Weights of a small transformer language model: 4.07M parameters, 81M tokens.
Each number is 128 + 24 x the weight over its row's rms, rounded and kept within 0 to 255. Layers, rows and columns count from 0. Numbers have three digits each. The size before them is the row's rms in percent of the matrix's.

# layer 4 MLP up, 512x128, rms 0.32, rows 151-193, columns 64-127
101:137103113145152155165124105140116113130087141159090111140129140129107146118115121152084155165162170154115145102147111124125102156124146174110151093077105153126091163103126123165113136165134145
097:143097130136113150104116103116110153130152164165104127126043136130183146109129134106168110156159141133123129137096120116153107131127150120132122135092109109126098126091119165125137099061127130
103:114120144136089075108119125153172155103135158176116111125128101167107137146159123151137091075096121117088149108118144158158114101123128131144144114125073128113099128134147125130102109091117116
110:143121165095131138136094165108110140157102080131103166107140109120128155103104161122100135130167164190088152108145138135144127102134130161098154095185153114123145128116118115135106097135112189
094:157087130128105123128162154130104144134157154076138132135108122138139100182165151136120100105130136101089117115150089132142133091105133143087080175114114142115100131148139131056139130067126107
105:124096146125104119101102151147139114143123132148143104166097124102157124127139125116131119106155127140133126141157148156106126154110102112131160126154079139113121140093171119095084109108102093
102:115110166123131071153145121110155146115143159146139113115129115144182099109156146121180121144147115150108079125107152120127156115116115114124124093128112136117119125095176125170091104140116094
097:122151106144139111118134174120142136114150156162126146093126124106155184138165083101134089104142143110112149121091100098133110151156119089105107117172143109128086159131104152118131101115125153
097:166181124167110110123124095119148153131132102145111128128108127116113109121138140134165117141124109103132131115118115173126165117122097115100120111144117123142112076160097162164114101135132129
117:116177144121091160107109106123123123127114156124128109118104092180098145174119154167128145109105164108127113136148169182116132094096122142160126080112126132104114130107121078131160103163106093
102:124107184105121142145100124132072130111099114128092118141111152131130132147104137077149128097141149174099124152158147124163098122150101173086155120145117151120125108093123097156125111107092157
092:119130099105117168073146128140115110083132105145125105169137135139140113141126151122069125158162154180103148101162114117124144103156123108134167111118117123132104109132120153165135137160131130
101:129148139120127113119132091143148171123142110149135124146119156122147135130131159149153100123126145133125190158137099150087132161176123100144165156125145128123159114164100145110077134132107142
087:161091078124121118159139104141116166106134122130132140114087105121141154141063137138133098176168133166084103134126131126137121150116138130146138129131085163153152143157129107093149182160138112
095:159141096156132133172127097110147122106153173182130129148154146114114123120143060098147118094126087100082170126132096178120177128141170129136131140090115136130122126122112130104136133098113120
095:159101098168132094082156112097121112131150128130095119159077113144131142121112105131129143150116099149122118104113133110135111132121126170103143126056088108102147100188125163132141137102140076
083:169131140108145145138106103136138108155115125139110114137137140102131099171157126162086098122118146114115125155120129113116154165122198112158090124104123115125111158177102156113079146164097128
095:120136152101128132121125117137091192148138144132079109061149104094132147134132148135124128141121097110122150150137139111114123124143100088146139112178107141112150141145118154107136155169174078
105:151130149048140145195130105135113114127089122114137117163136086073124118153158125099112114146137133142126094167150127116106133126145111068139149126143133136137133154128121093123117139154105159
108:126106120112162159120131157155143131147150128106114122142125121129184118142120104153080183188116124147120105076109123135138110104123163120114124113101139106149123160121150086159171085165114122
099:118155120164129140105132149108130142132146129169146144105144127100132126131144135162120110122113134136135126114147118179153069117135152123104135084135128117111079107141146144132072099091119120
096:149130127157137091125137142141153112138119104068104111095091147117178113131101141104091102144145151151145131151183152123150120170117145099128148106152102118105123168112160103130131090113127123
093:160125127110087112148148189125161148154138161133073125129120126136136121118129178177091115102119154147102172121156091153092072118118154144151156150124126148113110142132136111134113134168124135
110:129100093143136097129123131139173096131112163146149160105115100115093128100128107102151104118123105121145148130146154128105095127120138137147134145199097120106136129113144123127111087130149131
094:101143130103173120152083114110141104127141089119151132180195154133119157108149131125146111129121095133134133132187106125098121099099073141112133115122130145135176118153117121155132117155148151
090:142138131172141130132098128127090127123097182133153105110159127095109057136111129132134127111089139131138152147091118171172124149143128100113087166092097131127125152148107133144115105170142148
103:151118077132119149109161092131139122135165155125120152119159070182116108103145127137111090119135154122091129150135145087110100120141117126113119131111111124160153089118113132106160116163132104
088:115144126162114139142116150124134112114105140121146154133109135116085143102119153143144131116108131126096120086158115157143127131145095153101118133138159087105115141144156126144093162087109156
103:145115141136122130099151139110162113137120146130161122140100117133123112166143101126134130104121128094090153119146137114145070133098146086117133108118118114119115123113156113133108197127079115
103:123141131105155112119106099157167120140096106103078103111136138078159127160141150122148122133108172185172105073107129154102144145160055100133145133144126123110159138104133148129140122108123143
087:131148124165156164142111164134155086154096123146104158133088111138130157112126144151146098135129158147137113112175071129129125128147111144141116106143125064143080165136146119129149164131104142
101:129138115142160180126082140147089129142140179140114147084131164119114133134081127139141176104159092100155134107137158147135119136140108128150131134093127133092110131148119122115148118123123116
109:150119138112120115098097061150184100114096120133108130152131118123112132159142152117143163086119152113134151152144125091125125106123112134155126092144065128080170151136139119115124139146102161
092:138153102167112102120156129143110177102156178104142156148123121156133094156087111140131158145116127098108130140114116103112105148173152140141141136137131147107101103109101134120130139107068108
091:162181138078150115131104106152132093156126140119128129108139158141101149130108096097141155149125123145123101151151156160094166092122181128124113141115095074110140123139125135107122148222173128
109:145121127139094117123146153148123126143170117109122175138127131138100174083166124134145155162124136129154138102119088172103169097143148126081130078095117138171121140110124136102116140125117098
112:129113103086099137143084175104116110110139138077100154119153140151113120129116161156094134127087134130146121118146149129119119082101184097114144121142135103107153152109120086168114123164135148
085:174085108146112141085135135140102095104134182130090062105098124133130141126104132132114139122114162140130106149137171139141115104091162170114083149087071129128151102137122182111123114142159100
097:167120157167159133159124100149119125096135153103112100112145138111131145144147100151101152121140171153151129136133104120128140159115129122102137119134166116184095146081176126163134079096143162
110:115121094143105110099126148143131113087146146161139149105149096104112119149143124106120092167111121111105160116129162135143092107145142171068121164162122146105160143126134180170132088099155126
097:138123123153109122119128116136119139078057125129103144141116158131142098129078084158113119137133090170143125120094176128110130172132130142154130107101099165121105127128141142104099144153132110
105:114121110149131124120106115140141093126175102148132110155154107104113124107135149130100127108114113123111137124155129117102122134153131083136154120148129143149176136097054094123134109115145094
107:114090162135132114150113136118151160158099133124162129121103124122131095155149130110113104105124136153108121148125100116152138113116121126128133138152114096101103067119153090151153135168080106